python train.py --num_hidden_layers=8 --hidden_size=512 --num_attention_heads=6 --num_key_value_heads=1 --head_dim=128 --intermediate_size=1344 --vocab_size=8208 --hidden_act="swiglu" --norm="rmsnorm" --norm_place="pre" --norm_eps=1e-05 --positions="rope" --rope_theta=10000.0 --rope_fraction=1.0 --qk_norm=true --attn_scale=0.0884 --bias="all" --tie_word_embeddings=false --parallel_block=false --extras=["capped logits"] --init="trunc" --init_std_qkv=0.0177 --init_std_o=0.0145 --init_std_up=0.0177 --init_std_down=0.0109 --optimizer="muon_variant" --learning_rate=0.0125 --lr_mult_up=0.82 --beta1=0.9 --lr_head=0.0024 --warmup_steps=75 --schedule="wsd" --decay_fraction=1.0 --decay_shape="cos" --final_lr_fraction=0.0 --batch_tokens=[32768, 65536, 131072] --max_seq_len=1024 --doc_mask=true --train_tokens=465800000 --max_steps=7148 --dataset="wikipedia_en"
Each number is 500 + 25 x the weight over its row's rms, rounded and kept within 0 to 999. Layers, rows and columns count from 0. Numbers have three digits each. The size before them is the row's rms in percent of the matrix's.

# gate: layer 2 MLP gate, 1344x512, rms 0.0995, rows 369-435, columns 384-447
# up: layer 2 MLP up, 1344x512, rms 0.101, rows 369-435, columns 384-447
# down: layer 2 MLP down (transposed), 1344x512, rms 0.0459, rows 369-434, columns 384-447
gate369 101:551472473528483488471460472524501514509450535555494472479491542477477512534468478488515473473484562502504539463524498512502526499511568578504490505512490500452490509477515475536483501516547529
up369 096:474527504524478491507495463518512464512464525494486541507505496506506521473466473539524508468446519492493482475471473517518515512482556498498475538471486501519498491449503478523503479524518480
down369 102:505533468507537484502495497500497482542460518515501469491529494469504516538479511498481488487473456494532510465564503527504511497512503520503490539477507476527539460496525503500499493502508512
gate370 089:498470457504502526512479495447481502486544517464523532479515514492558495462511507558516495500498489512486503494534478447470532513500505525513504441512489524504487529526528487533487459491500518
up370 085:459487535487486513481541519536464491508502477544477530474480467514472487525499499469495515484505487462533478498460526511514458504485516482498503511485540491492538485541554496460476499512519486
down370 087:497492550515509499491555552496445513492542517501487480541473482527524525462497504510512500495497537496485493524493536495528548499520535543518513531514501510536470493518488493521500515493510452
gate371 108:500503479520519460480534512515479510487491524504503505523516480497501498470546493461496500464457504484443484516517499503512492491440492483484500444518468507491500513495490502492488481509516531
up371 108:490528522521526453492470501465477481504492518500490454463484505492485512503521570543522507520520502486565476494459463488484531540532491556513490533514521541520428511552545534509463485518532502
down371 111:487515489529463537524542460508488503521470498510476471489476501482503480516485484501512561492483459507507455506482479486513479497532513508482534528467536490506457486488513475495477489543537465
gate372 091:455507496496481535524479519529551497517461494531477537476501493521456508494508474507507515482472525518513480478474520502490492496488483489473475508455480519522514492535490553506508486525510468
up372 089:500530471488490517460471513465443526490521524522480484511503461512489535501515497518477507479539505481522459499524504490457487501526496560558503480482481468458458499512464487485499462475552515
down372 098:471510469500503435551529531483495461540485498448490466477482534536518512512556523531485523536515469505503498536472505529494522475471494505464465494535491502486451502495507467504482511486466539
gate373 100:535497489488506492504499519505466494485483515553481505442473487443479495488501462503528504486497540503542530539506461528486490514512492454484471522487498510490510484574479486497485506506493543
up373 102:471513494502540534500463477522476488529499502514520485512477513491492490488483465489488509510537514475482425489480522498484499498527543524498465468500527493506501447516492538463473504461463479
down373 100:479551496520500517495465515488450478483490476542462506509455498532527481500525516470512573462491551481513502537495503507517527532496452552467513481487509526511453504566528489471489444487464498
gate374 110:487497480507485471484474521480481478515522530529471490498518522492515513520497487500519499509522530484508484481469546535505495531497492474477555472518559517510542522531506497459527506471509530
up374 105:504508494494481538493482516496502538486494507476480467445499490533501491494470515486524493532455500506510508500465507459489456470468506488510497488488478494465504515474498464534495493470518501
down374 104:446497467512530505469451489526490463513504512506528463525551455487494485497533489516458474519511492514483550502469492529509505508486514495501469506503444517486503535517488496480522501496474515
gate375 093:559520498490508542480485564466509490504498494527483488538512504513479480494470503492517447510496490458512499515505508488472503493499479459524534499497522510527496509500464469481464482526445483
up375 096:534498487528470528491546495492545497509510578496521509499493440495524512490495509516452494509501458460467547530423537475476517526525501490498513542483512514500493469491496502521556482527463483
down375 090:515466512542489512501542494489495516488486513478507491527487510503488506467479527512507470542516460521482525510514510502475536477498531482520522497499506491506473479446461480475491526512487511
gate376 097:431469487475523481521481521453500498519500477537496498487502495525497475477503542509514505472494487544486457547523504463528507524537482518488481508521480522507524485496497485482508524484507505
up376 096:494516501534502529484526461498522548527482546521490521489497485480504517459486491482547496484513520516513486529478498523512466469474514465525526504513527482475533473515477490527520463526513450
down376 097:489461514481539535518526478535511518498460501507519483541488503560492456502515514528538504541536500511549515467471485463485524505480461488521536455464491472498490512505463544559529482524488506
gate377 104:489490527504512539511439512522490441462479477520524500459531533520507495451482524492532533467497502488493518495459501514499493489497495490505484520496505495470510493471534457461469546513502479
up377 107:520507505482515506498548495500539483520467483513512503490472455481506512548511502532510482491461503496541508484512465440492520462463486519527508497528457497512514466512521491567483476495501502
down377 111:464507492491517457485506514515492499566505481535523513503523505494515515502480504486579489518500522457511480484491490458511523489499481485531557512539493514515495588551491525494535452496465487
gate378 124:457496516489482496523540533493479462468473519500548481508491500531573501482520516516561498509479488513493467468486506481496541464553498461501478564512520466543479504485466526507531471524475501
up378 111:520513502476495494500497511517501485496472528491530478490512488546536493460523530478486459495477486471478478478488518503510504496533482503502524485510557469514503488485510507484472505473417513
down378 127:465479524469528477491500502481522495484491491513508490518493538557523497473494500552454517493505522493500498479528517491467547521534492465499501533509549501548467516478508516528540522506527496
gate379 099:497469466512516503494516484498488504470501540501474545466504530504492511455483506512505521489496485505488453479521484500509498480493502482472431465517526510502489528546507474562505517499422553
up379 098:500485487524465542513534544475467493513467514536507542520533502467510492477504499523504548506479504509542502515522493501510500478499467479503492447472537526489499487509482494486492498495498513
down379 099:503504496474487505480497543512544514490464519518471513517538475481492524487482527497504485507529466523469455492498486541491489500501547466506477523501506530544533481493531499571477490500479512
gate380 092:501542493470504503463451492497501461437483509498528520479513483526509487476488510511496501530509494495512559462457521502530511460495486454486527516459468470451482560465478488504499523538507483
up380 091:508524530463456542549517483480551511561513519537496504504541537473503529501533512473526488489504508502492465555521478495503452490455479481491494557475531484531496473482506509552510452517523485
down380 096:528560547487514516538476502498491486534516478515502535519526516507512523495524453523514485487473510488478495484523500561464460501509508506495510494482471545500467517486476538503525486512493467
gate381 101:526475520509511474528532494466476489501549461490515476498504513526471548452466454550507546517514465478489520519509491519517478436523485515522508504515472458502498502506521527505487529482513513
up381 095:507475514532486517528507497448456462492493484486486487484464471518435523453487488507462505511506491515481534497524493490514493498519529496500501500504488449495519497491513568512500542494497520
down381 104:494493493458473521494461521421549531506491462546493528495506517522485449515507524502457536503532466488501507519468482521487490480513492481513499481536481542490500527478496493484513532498474534
gate382 094:532540459502539489522490494561524514523523526511525503463450446517484498504479449526530498487495513529486467491480526515473528509509565528499456478504496485511509463519518487505515485495541506
up382 095:519487509467499498482516485471475506492521520501488478534547502495470531506533511480514504497502486525511489478541524516502511531494487470485496489509500476507453508483459516507515524472514493
down382 097:482504531529493508485503504512488480516485456486506529504510527505490526504538460427447525525483453475518487472510462495505438487521463496468500476562523528480508492503531493503513509545485507
gate383 103:488488484479515534499512524556526490500512517494506535474532483530487482487481508455482512524514527513561480496483472486507515549456483495479489482522537506491501472457538492515488528491523491
up383 106:472466524526437548489501517501450487489520436498504507508492496475488519495470491473491483495474520495517485503527486462529513481495515525503533517517508501504520481508501480533537516517479511
down383 105:472483479520452521492471509496450492512539465527505500520497492499491491502478487517501483515485501495505536527515439499486487495479527517525500500509549462533533553472469472548516489459519539
gate384 104:508489511528511475505498470544482491490541504487477499485519506521477497458531497538507483529560523516496504500509528495528488519469553494492505531500526432503525511478550553480502529492503529
up384 100:533538548501506458493469492471491540556496503541481495528530484466510502532486541523504464467450484519448489518500494500468464475530483528510477493455502460481545513518532515475481476513492530
down384 107:498441510511472544468497487490519493509539510533525512524534494503517480527433491506499576493476529497514491476502479490522518471499482531464493506529503468462488483529464466479495484533487460
gate385 104:554506489482500521495543486493489545537496502519496523462495525467494495478496501472461478503519482469510516498515464475561514484443517481502515497498505463552498484478502528474498526460501545
up385 103:512529535521551450462497506499518524509475534498472519506527480494484490450468506470541494495506468546517494528484509485463452497566453519513496532490487542492520501512495514537499529530476497
down385 105:461504507512495503485532444497508491483528508454524513454453459525491462473466515517507476470491486522517510464474545485511499519502465447478447473497462473516464461493502462481495505498450526
gate386 101:482493508467501506428494497503488502461527502473501490497528484498479517507492521567522522554524453533471484486505500488505488500481554521508520501513493479491465481454509520473476491506503526
up386 100:474505519498522526489476530505529534474518495504488485494537507517483517484532498495491544464473460506475490477492468501506507526511520530512452497509531473529501559444491470507504517507472486
down386 099:482532506494495488535492473486509504504518506460523510534471517526520502478510502525532499478520505497509493516483510515493481501528504488464497527524470547488461475529480512527438521461499481
gate387 095:503485535444477483507489492512490485507456511485495533487479516493473527541505489515551460473477521548515539514467520472525489434509473528554473494450517508532440530518523529497504524501525489
up387 091:461496472484519543473471512523505525464519518516511483515472522520499525520457472520514492481479467490542551563466508487480508475510525513523548528453512532483497493467513446501489522493485491
down387 088:468513503536423453513518512493530534483485523522483463460482493490492497471489502524540474489466538517512505488483507453499519509513507516509450471506464512484495509552471508491544483511523508
gate388 077:517481533482452540540550560535486503534505472540505539511491500511504514472469478514523475511460476482469465492494478498508510520476515506516507515497556535490529536483541519529532453498475511
up388 079:473517522497462480569529470511544525481482499465528522494498517495513527464499506479561484517501491520511487497510533492538513532513532535535510486490519479494462469505467502495502547518481500
down388 077:523435522524503548536534490528463522482560487483515505530441504524525502506495476526481505490524494489495511500466470491475494521489493478497534523514514482465504516479512478532501480482531509
gate389 110:499505481527483513499465495517466488556441485492498496500510536481493530486487471496523539513500516494502482472449447491487500468470456547465525526522549489519492461470501465497505504550512547
up389 116:473488530451535502498497507491521452529558507491522485528528490508476501495503506462485524481520520496475525481456527513498508488492498481487537491528524498469478523492494499499517490530519457
down389 112:500502534463473529479534518542466481452494506533481476496512455485540478501559525489535484493486517486495516475494486508512488510479505479487488494501488489450469525497503476526509522474518473
gate390 105:534507481493489519512530518552468454505487536492520485520554524495481472471533504532532474518482510482474489514499483514509498509497513498476522497525499507500480498503509452457487500522508499
up390 108:511459535515493509500515498516484533465503492448524454494506525518486470476528482466506471503507536467520496553491520509512503494490515497507505502528520501538522541523541525520508539489513488
down390 107:462484473484468505500474465490494519515533441512535496473492477520460504515542439519482502545505470516512507492500516461502527536529469515466538491515481514484468525509546497495469476475502503
gate391 109:481455483535491505475511480536485514491496487486552484513496498507547548481499507478489515472514541488501518495526529531509492504535525493457531511483478487524451464436495511465500568510538452
up391 109:486491522531492524498494461535478507515494481481481537516505506506532468509502440492510460549463477445533503522488522509479504493532503499512520470482506472478510488509504477479511506538480479
down391 106:501450489513504486531482471496472490477473489497522540459505490519507457492478484477510468547488511544486500543492466492480474510510513491512519548464493483519548508470460519515489514527504488
gate392 104:540533508481492503498487540525485509505495543523498510477482526461533532490508444488531503459452504480475549533486495502541497511476478494482466506459542473488498503501536506484490485471491478
up392 104:491501475491458527512540475499515430498530500499493484487488472494508495516499503485527461518538516483488538516519513498509494491536492453503526494459468519475435529497491495520473556519471485
down392 099:432492475507490518528514509473508503480502484480483512477514522501507445510489513525495508503524466521500497548501468528525496507491441468481469537476464516505483539504532478540497489495489488
gate393 093:492474481553498485499517490484460496489511489466544528480511527498493462435514516535505483461462469476514528464529531460506515464487483483519502486486488478539532527502500448534479463516509492
up393 096:463495467515484447552525498505532491456510484538510504499512562521448465535497506521456492484543497520511549500504508488549488514511461475516470495434510495503534492501510478503480528508518505
down393 097:496487465486521472530464467508489557474479482495482468487448549485468459501519515508505518506531496534511494484532500491498498509504522488480425536499504504542540529522509520493507492519478518
gate394 104:458444538488513509527528456542566524452512543528496505517498536521519484506492458506494472532500549487520551524457500492487490450533492463486504535500521494525475493494488514471451512499471491
up394 106:502455509495461473539525505531507498468514508537477499489531533495511490520538488566467496535519503509514498519500476502524495481506502510468504503482484486482522483498495498487472458523516506
down394 103:523488502510478536480544519508476495544471488491464512519528462514465524472526515522497513493503466468472494501465552489523504514468490465533512481533528492500504496473490500496524445510509507
gate395 107:500534474463522486484526453500543488492501436511505517523443463483448496531461531502515529548522527521480521506485452516495513471498510512504489524522523498515524525493484546492492484540511499
up395 105:514440525502446476527499558513472474512510508480490479477500488514515519456509547484503497516523510481510521535534488465514470507501517464460518444509509522486505472512502520521500495490515513
down395 104:464480503476499502530523487489475508494531508450499520510499517466450492491517506523487486518513470546491502509485496476464502503505547459465476514480508550522558497486519539526537511525500519
gate396 104:468497488493466540537485524453533457506462543519507534525486494524524482533505518496515523515489520530530460488471442513515489516484535508488450480491477530439477513502514516494490467481499517
up396 099:535508541538492543504483513542513514501513470450536472527462490472454474509447488500517543474488508528499493529518542518499480480523479510510494463512473517507539455471470482485492501520538504
down396 103:472535520513509482500524529552475487459509527503514462429474483482478473518507533490505576470483518479503489486471536454489494508527515497463540526476542516459530529515471521530493546486472472
gate397 105:506488499441503469469501494505464524437525457529492538500475463525530492509476512536520506537476480465505493500502557483487482481477485492475523515468521519507484512518512485491505485531479484
up397 102:494504505543478476528519527524509528474532494490491506481519541503547469501509501532472502494511466543512484480454501515500495511487528490490464533511445505505488493430499542529480499488507545
down397 099:468524497496519481549519479455501498513519507525506539494515498513526461505515550501496519540549517524511506545523464543534535517474502492518495503514481534469527499527469497519492507520525503
gate398 097:476482467483501500503480493536552563477543480563512507461474493487539462481470541490500518478469509453504483493493492528482487512498545478495551490496546518492520491515471501481502483469471474
up398 103:470503506513519494500485483430450479447482507465490522504511512513521518489511540502522483476510511540474515504467515507425527476538484479472484491520488493474532501518487499487483542510506538
down398 100:504501481501495493488523474473461489479496502499473500518460465499492485503535502468562512496469528461503468518457531479524470469510476506515538480528489554505500512503481515538493513466526491
gate399 101:502459517501457456502500521530468477502506485461475522505472466478502527511488486479492529506463531526484503506480516525506503505522496531533489502517499505530512502488500474470544502518522494
up399 104:469508508496494490495495495494481519508522478482493470501477510473471477475535498538499509470510472511531545508526492444465476509460546526487533534520537503500469495532502491513477545512503494
down399 100:523505491535547504452510498533489502548463508497490538541514532524506508497510507544526499466510484479509488494488509501495498484505516506459520495506488534486492494486493482506455488475577510
gate400 094:508508517523531471551528512515503545517526481484537448530555471552515498483519491480540476530516464467514472496495517506496482516517503497506516541513549529477522473493485479509471482491490522
up400 093:484525536497504541485489452485535465490526493514512532488490523511481551506490517478480509520503545517484549489525489533488503530516495487495567427475550538530525512533524543471520472498506507
down400 090:500527505491522474500494478563499500490463486472534542512576523534453468535468533459520476497555501446474534507460489486508451462528516478533502523493544491438473499518499487555503511449530535
gate401 105:504499477472500470513468521511513482476487488483495479493547502501505480496511510512499507538455482466546508488444457502517535502463483511487527530495499499507485544512472507535464484467524540
up401 106:516480536490511486526485500505477508534539535476450512499493503545488548515547473495493513484508501510551528475487478528519521468507527520499479487522515510544508507501509497501535548497446508
down401 104:508493560541525523469450519453505541496460499502475518484464478495503500512523501513515524516490444523479481486490505479440482484519485524482489463509484513517549478524509486475509472483465494
gate402 098:481529486508515455517533481496502504509491486499465515500533526519479471490508504504519517454484489484497519528488466483524524453462494512442493494504537463544535468468513464535495488520469498
up402 096:522533524472528535530498518503499524518548531479502552493466494437521552557465507513434475514471480511512527506510485510502498501525496481498525516473462460484504499485510466474488502476513539
down402 098:488511514527496513502472492511511454491475488524477536518522521452488499508488500503498459480492457513511511527518532508449470498507498486485465469552479496523496526478490499489489471517519480
gate403 100:516528496485529502515480498503484478491465459538502464528471498483500482488450462532538511543537544476499517486450518478525474516510497511496514472451441529498484524491499489499476471511501552
up403 103:518485495440513507507501472443479522492514492513520459491478519505499501509489500497500468520491514481505482520480495481501520507503462523525504492463510469498508494508528509528518539563486540
down403 102:506475439461471470465495476501528504468483503487478455474482508486498507515484458497465525477504455494540527469472509466491490522530485527527498470537534485454483487485508467487522518506485471
gate404 111:530520508517474471485520563520457526495525514506515527497464499450487474519573458494492550540499515511506503563546540489458500524481550491518492516498513461499481502506474493474535514470506503
up404 115:472531485459523525490530492508464501511502503467523488461531544507536547490532482470497494506502518492540533509481486508515476511516510497487522449515472501505486531524473465542507450534488458
down404 107:511503471463466494487506537508449496510518517508487472448507469489515486494490488489527476498490525490514530543531506483500465545519519487508492515531544511484556488490480495458530507518523505
gate405 106:499492469489515433529544482504492499501557541509482463471503484497471533469492495461486519478494529514542533502457474485485527487532534487470468501501554493504474507474465529473522458496488539
up405 111:448502478474485477504490494517465481503510502500498538527505558498483530512472543474499478500532526490524507497474508469485464474491513489505492495549473475506499448503475540511515465463492472
down405 106:507491489509520469490500491522482461496542537494528489502474527500513529511539499488517494507499517441495452463485531486513491460498529528509493459550508514489501475535456526511478498492485486
gate406 099:514461521491506520524502532551511551506482529448520471475521487510528538503473446470501499536538543536520498474534517535497503485471500486472512469521522469507493533528533512481518509519505492
up406 103:446518554490482416507518516459493515517488465515475512425500492519487488503512465543508483475507504495505502493506530473468437485477485497464500492459537513477474540463481499453471516493479505
down406 102:489515460479510501501507500461519549461498497498511538494525531512531483431551468575475504456492507481474484505519522446526470487489535548512519491492506487448453492470450512480438512455476504
gate407 103:525513545494508514472542467491445483480538467519513503511510511489520488509503521510526535433553498530523574468465488477521481460489514513509519532519490461508489520487529480535506490518470520
up407 168:505513472465489462512509482524493497477506486546481469506518517491486499431492473545534461534490485530476485529536477521474533451462491534507466559527506502460483490495484530499510535511521536
down407 157:519525498457522483494492463457499491491514504542459485505513543478505488443497487533511484565500518509500487526558495502488519474472477500496494529508483494471526486511501538559484484489532504
gate408 099:473523464474502470500469469529493495517505525518558472452496509553476509510497517501506488489494533445456500507491535483478507469510528472522540542509495522561493463534492487491488516502485498
up408 101:457479481518487498495471496553510498512512478457531517470503486455495517519467489500452475463522526530522498493522504458508534474477508490506525484484500482513536491537510516499519525496487523
down408 100:538506469508475474533493469526495492516506509552535526452514503501467513487504528509486487495510527501498509504503487484523549545484515547524516459486476500559491483499506503488523491507514544
gate409 107:448483528523481535526481460478520501496484511499495508501520461521546487466474509435503554482503505497488518503550507481521482504571460484486524480486516506499474531476490471485463473497479488
up409 114:516488490511518478531483494500469531474475482493474515527476484459536480538501519472513495492501478506483518494470496515485534527492507521455493523519524476503466505471505496498483482460548488
down409 105:461460546524453520493491485497455477476508482497513478504506509486517488509496522511522482512545499496519521519532503519452500537497488489486509526467521469493458455495462509527489492442511520
gate410 098:467511463486488482493514474524498485472532507520516490477472549489457519512507465503504479521497526544489493482536495512489470500513451561487490508537535491496498512458506492515530487505504500
up410 093:465518477521463467511511443481510481525504457517502515485449523523535510509541541520476497515518525479550458456485507504513533534473514475528514492503552507501540499476510526501485490485476504
down410 094:525513517515496477499486503501529515500483472455521498453509514466538498490463528527510515527471501520515477510457530515490500503451547492542515484481487497517507472527483469507493465523473469
gate411 096:482446505572506472535499540469492431513514500517467528467493471497488486482495468488500460468504490451456507489465452475506522484524474516509496459482477479468483477508469511491565507461503499
up411 098:439471480494494493479469477518512516484516515483515505486529506489527533514444510465492506550466469482514508499481511463454483565484498477505517435529490531509470469455461547438493504478524487
down411 098:517527501494474524480526481572496513500495533534498460499531530530481470485485516534479525501526419532509481503473492526513516502509519495542519527531508461526471512467429490478482494484463505
gate412 106:494497508521526495503495489527498506465499480488452500481494504494534509491515511489540487525505510524522467488554494484495545491498490477503479487490514525488520495515499477477444479539510495
up412 105:499543489485518479545514504504523506505504503506517485441495532510525460487513502469518524517506501489486499523517474515490465526472460522538516513555488478527513509519522506475475490463461451
down412 106:499501489537564499506460496501478527508470445565504471445491495484494534528518482484509540492492555511513531507453497524524470491497432508497515526506507478526505522509476453481469507487496486
gate413 094:555451518536502502505502512553515487494508465502527491496482497500521476502531509523515499580504475535515570525542528455490473464496506458509468527487462493508450506471527493528472499508492513
up413 092:501496493505490482529497506496485486515504535576494518498528440448518537486521505509423526484498477494514492511528506507482565533503498527486509484545488541502474465523536520537540502523489525
down413 097:519475464517521475492517477564488525488519533534546541508521511503535453454487503516487501502500521501522494552494520451493557543485513508522506518555485540486531499515501506516526497480495538
gate414 095:512497502478539477513482456532484492503533497514495504500502495519519555474503481515454543516489467497588541516500483522477516467527490537497521492541480505471492478457521476477488551514494499
up414 103:494447525551506492507518546493476522512528497526495537541467481538483511450455504506450509487461551482492482459511480483495493489517454470541472516495526501508474508556501483517542494497520518
down414 106:524510460516504493494549488549517522508554489488489528495439539521479491471501494504512544471500539515490472502539531470518485534494508569504497469520528469488532509503515514477514500517490507
gate415 101:458525527523524473485503485516493475540495520502491518513518512531474440527479459516560466469522517444510509501491512455472481478539527500486479485525491503478497479504472511490513459470518520
up415 108:515488533437495483523533501521506540462519441508515499534552462489505488493515505552493479510513508529534482512454516511537502491450451464512560488556457455500506532481502475497498503490485470
down415 106:467466490494478516514499430514489483524549507517505497478528455462519491459499488555459529503515480527488480503490535500509540466485502483481502490543438481514496510476531529515492518502516478
gate416 103:437515489516520472499493567490501536460466528539490517488487469510495529483472523501442503526491517469523526487489483488498481505535527501467518533530492504508459465456520475484504565470501495
up416 112:449462492537574511492529507479477548495518513480457472458478471487526519506467506536500497476499477491501442495465491519464495527483475493547490505479498485476483502481492507511529479496471455
down416 102:531486502499490514525471479527514495523479481534494508483517521486462489478464520537524527519505515528467488484494485499517547458510550511543462473461528482512471509534494508483433471529552518
gate417 099:471529486535461485490497442520519496501498461505517524476547491527501524473467523466508504513568502528501529559495461486528511506493527459495503489530501523490512536500544434500537497518497510
up417 098:472526528536494502507483511494475504492506491536529561481519437494455480513472510486524581471524477517469530481452499504457485549520488482480483513511513500512500485500534460516508500503514506
down417 099:494502548478466488530497521518532543493533487541470487468555491516469528511505469515502516497498493494486500472474513513508507455506506473438508503507509462497466501530472501511502486511516493
gate418 095:483502507488464495510542510493472482498491485513482510551501523509488494517527504497534493473461486509499480517499532489509492489553478505489539501530482498476513503511514491532507499510508483
up418 102:521467457490537483475497507519561494515496539466493475492515478473493514471567507515491501491547530486513521506528476491488506468487515513476507495500514473491506504497488471487538517457424504
down418 096:523485535490521533534527495482481519546482472528465504537497462473502511498534462515503526517557476481496517510488503480524474481472450497499539530519452420545512491492525496497518503489494500
gate419 097:501490510527555504493509491531458505487523515500566459494571487497483477502500540517494517542476469499488492473518534519497493493485511466533509471504498480511490512503484499488497521487497509
up419 104:584508519490524526513464537483493496495521510461554460491524467490504442534493493517501498524501539515470473540448499484445500512500472484529496492510454531523468473515506503512469521490494496
down419 102:493492479511551511492473516532459528553486474508511425472514521460503444585500491533486497501454500522453511539517495468488525494509488531510515531488495487512474476540514503508495485487507524
gate420 102:507491529539485500512533488501471494451474505513493533501523453477463464452507505494487517495509555487474515472487537544499491479566486485505537534486516469522510538473528501492519513477551490
up420 105:516479463490526500457471526515549474546509485554502488503479502501474535535496501505511500515463507519462526527453487430472487477517472517515504490470502518476474520548460517507517522521509502
down420 108:497499468509513522515492531436485485523511479529518479495536499540480503495521516473458533509492541480472473461482456502487518507516477521482480515497477508483492500521481504511540530476465452
gate421 113:450507517518494539520492534493503479509489494500488524490507516514504445496495493523506490489505488478501502539492478537487475461563505503504465559493486505536545464439543512469507500491593495
up421 111:538499519518533526471474484486473497507503512533527456505458472486501497501517510468509528503434518499536527495539508497493545488478488545527498497500512476536551505478494457459507529499470481
down421 105:510490496494535516561553508536463504494496478542494496456521546494505517541515504483511413487497518507472537462440503510494527457506519518530492524531518511522498493550503493502510479466546480
gate422 096:491511493476517476516489466503500528457528507552492519525488501478478502502486492534507496515525518506516519480485511567526503461523526518483522513488540498509475480488473525490509498494480463
up422 095:532472513530453508536499512488511523486487533499526521500459484503521487533484474494495507485545486473497507543509529479533526514525476490509559499513481477516548526557490512523508479496526520
down422 099:463480485503459469491507517431524494506513471464537517529521518549538486522516500496515476494552501491555495504495453529499511511497441480494535501503536470497487483498510543521475478464518492
gate423 093:503510484525519520479489454454533425496500495524471469519538508478468502441507495511522507515498451545486471516442452504529509529480429545500481522512457508502505492512462472503514532465495467
up423 088:525495513538475491490490463469511453529553508500513461547504498452513488460485491501474504495458496505462532477488464486525511494470483495485490475559514503508498473516500449515557518488484435
down423 091:471517475516483518492488523503482482497518498502490506486487500488552532482492522484526529506480456479496479519483501528483507466473463540497493513528518504512519457530535461576520492468464467
gate424 097:459491485510491521460476557536516479489434464517444483519500511491497531503473446530456474503456479531503485495476468511522512494479477458489496525503559532512492549504501502454521500556471501
up424 093:519534519488523474492514492455488496494542526457514476514495463509553491484510530489527503536509529496520524541517518495469482448512533500521469446474463473521489489502496510538486483484526515
down424 095:517515498509490452499510475495525479509533499515514497496509474456493483477538511497501561528545497487485484501495489512470500470518504456500507513482532472519503466504530477537472481542517513
gate425 090:546529472465486471482510456493525469534506482495494496463515490486521464495504527514501497551496522503498512483509456442507507494514471524473513533519492539530551504547476458490530540541472501
up425 092:503515475550488483516494445520528520490518472483505475495474500492506512508544494516482486456499471539507482473517491481493531477530487484488549472536482503475517519457525495483522538529488486
down425 089:484539523545523527512463504516478475502501507502487521534532475501525515506518493494491494510536489501532473509512496477484485534475479528494543541541508516520524453518484478481539513479519496
gate426 094:459477538464518487498444481475513498477485516465499466434525497498529500453470540515484453517539488492453483491514500497477543459491534485510489497445560531505501540505497477481517460535499474
up426 094:471467539481547467524512510519473505469494505527536470479476488467486469520503533539454510502522518499476498516463504456519498512487487492520456510485504487466471521477509461511488459562480490
down426 093:483564502504505465479548511482490522504492501498472460464520453497495477528457473506470510491548505477501530520478485450462495450490437514488541489494522473534509519469506479506489508526494558
gate427 108:469547497463504490480495507520527510543492512493542502502525501534478487504507441509475495482478464514533518499517511487467480489466460488494496464533534503519520509505562483496497489485524525
up427 104:514507476513525491483466474484499499489484495510542497485474466483544507498499481500506444457478496543524519543490521546507535455497525506556499502526520471506511492509483503545480526518516498
down427 106:495487485495531510483482461524495491507522519530465493484497479466531495509533484473464488474492519529531493515522503534471532504484530511521517494529511472565478545528470507567486516502483455
gate428 091:511500521504476502522483506543441498537502529518487472499501505493441449496459471486499485447491535455490521430497480474473484503497525490500500545479477467471499527475528533485464443499493522
up428 094:527504471512534473517492513523503494560483478491480483457463514493505416493490511506546511445455533492463531501485443486485490524497498519547530534491555508497482491467496511500450472481501481
down428 097:536499463500493508471499470513479494509495434550495473553495485487512454501513480520461536521490520529515543528522476499516525509508462493492465446502514473479495541479482478530499549549471541
gate429 084:484460537447481482499498512518487463524472474509508484529506483502523471491509491456496488516502550495495477513533483465486492474504480502506485513498541496496528500536498467504524483543494489
up429 084:482510500481499466480505479504467505506466555476494520509451496510470511511494538506532504532531509505479514514460493514532454485519487507466525467486513542531502442449509513503531477465496516
down429 085:515454504474515510505491455501517474513523533495490472526505456512522487497492455474492528454491492570503486540475488534514492463506507545548496525476496441517498487484464505504507535536463521
gate430 090:555443501514488499477514492522521478477506503497483488471512479499524483487512549494517522529522476442495495494489560482499533488513463491462476485525508494529540500527487504511483516505488474
up430 090:492470519515487427470494524526543539532513462493501538467512496496505511532484502489471516490539479494487494468513467492532535515494483487527505537540521474474476489514512524494470502470496499
down430 092:511520499503517461490459455459486532510506462519463511485498519501538504459467506533490547527532525460547506469480508469499531516487484469479470527497487530504487471518528531476455522466465445
gate431 105:501502487477520492501447493450455504514524478494474506496473505472497513492490525503482508515563484542537509456466511471494523507474524514519532502485475510505476509460472535489477480499537514
up431 098:491471476495521463540487479503464515451514494465510477475457510485552522501502508491520471524527496515503501450504530479494498483523493502488579486485498490523490507509401556501465532515531479
down431 101:490519513524499512467523502501506516497492525499450464549488515459497527493496512462507538518537532532478518488490538475473524529482504526484513503560498506513463486467466456499460496492467488
gate432 105:460504515466524502508470489507506520456531534481505492492468483515496470483513527503489480538456512523487487456519503495516503501503517509502499474521516475462504535459522478454513500504495530
up432 097:494521489474516445499492485500510507502499430491520453514467499481528450486523523494518519460491475502515512509528507519492526472527492499530466575496517522524502491501497540472535480482546492
down432 100:467521481472492492493575531501486493516480497511494510500483479523519488498472508518480485518504467536506544458506454510507458532497465509510505523524478447514542483509497467537483512555461498
gate433 104:494537519506510524487486488493515479479528488523532498529497455514479528550477532503521507484455493466486501517480474461496516507515464506545552497509477510507535508484517447498472487547511505
up433 100:523494453519541475523495524567526477491563506489469490490519532504500511499474465544479518508521514525534497484467443491540555505485517467521457480482468483544490524528440505485517505524518473
down433 099:514481456497535504528514559512493508529513502525475478469502508530464543486487489500474462470524517503490520494531477509520505508465525530535501464508466471540516484505492503548459503476469496
gate434 102:527457520479537506508515500531508471495486524493512525524498532532531485528530531470508515500512528496527490498562505566506499495534512535522515490501490519481512487440525511513488490544477517
up434 103:515449513479481487523499510472451531489486476543519471549484482542487547492490463514453467492509509515482507485514521517523483492514462532522493473448510502532494455455535534510505503511503530
down434 098:411512501482480541497490534491539497494515490492498512500527425505485492488465510507512487522503492466461523529501505520459516490424463503523510553480508526484504502479533488544498474478504529
gate435 098:485474501489465487486506430483494499530513497490540509481491500525481481497461526519565560509511490499491529532451505541515528477517529471509527538495482495534487477488523505500451530530462532
up435 102:477488501463530498505530514474521512468543473489526505495510484468479526494494501469469522487515497527469492491548503500455533496514442479449488483460558454496476482456503506486510518493498476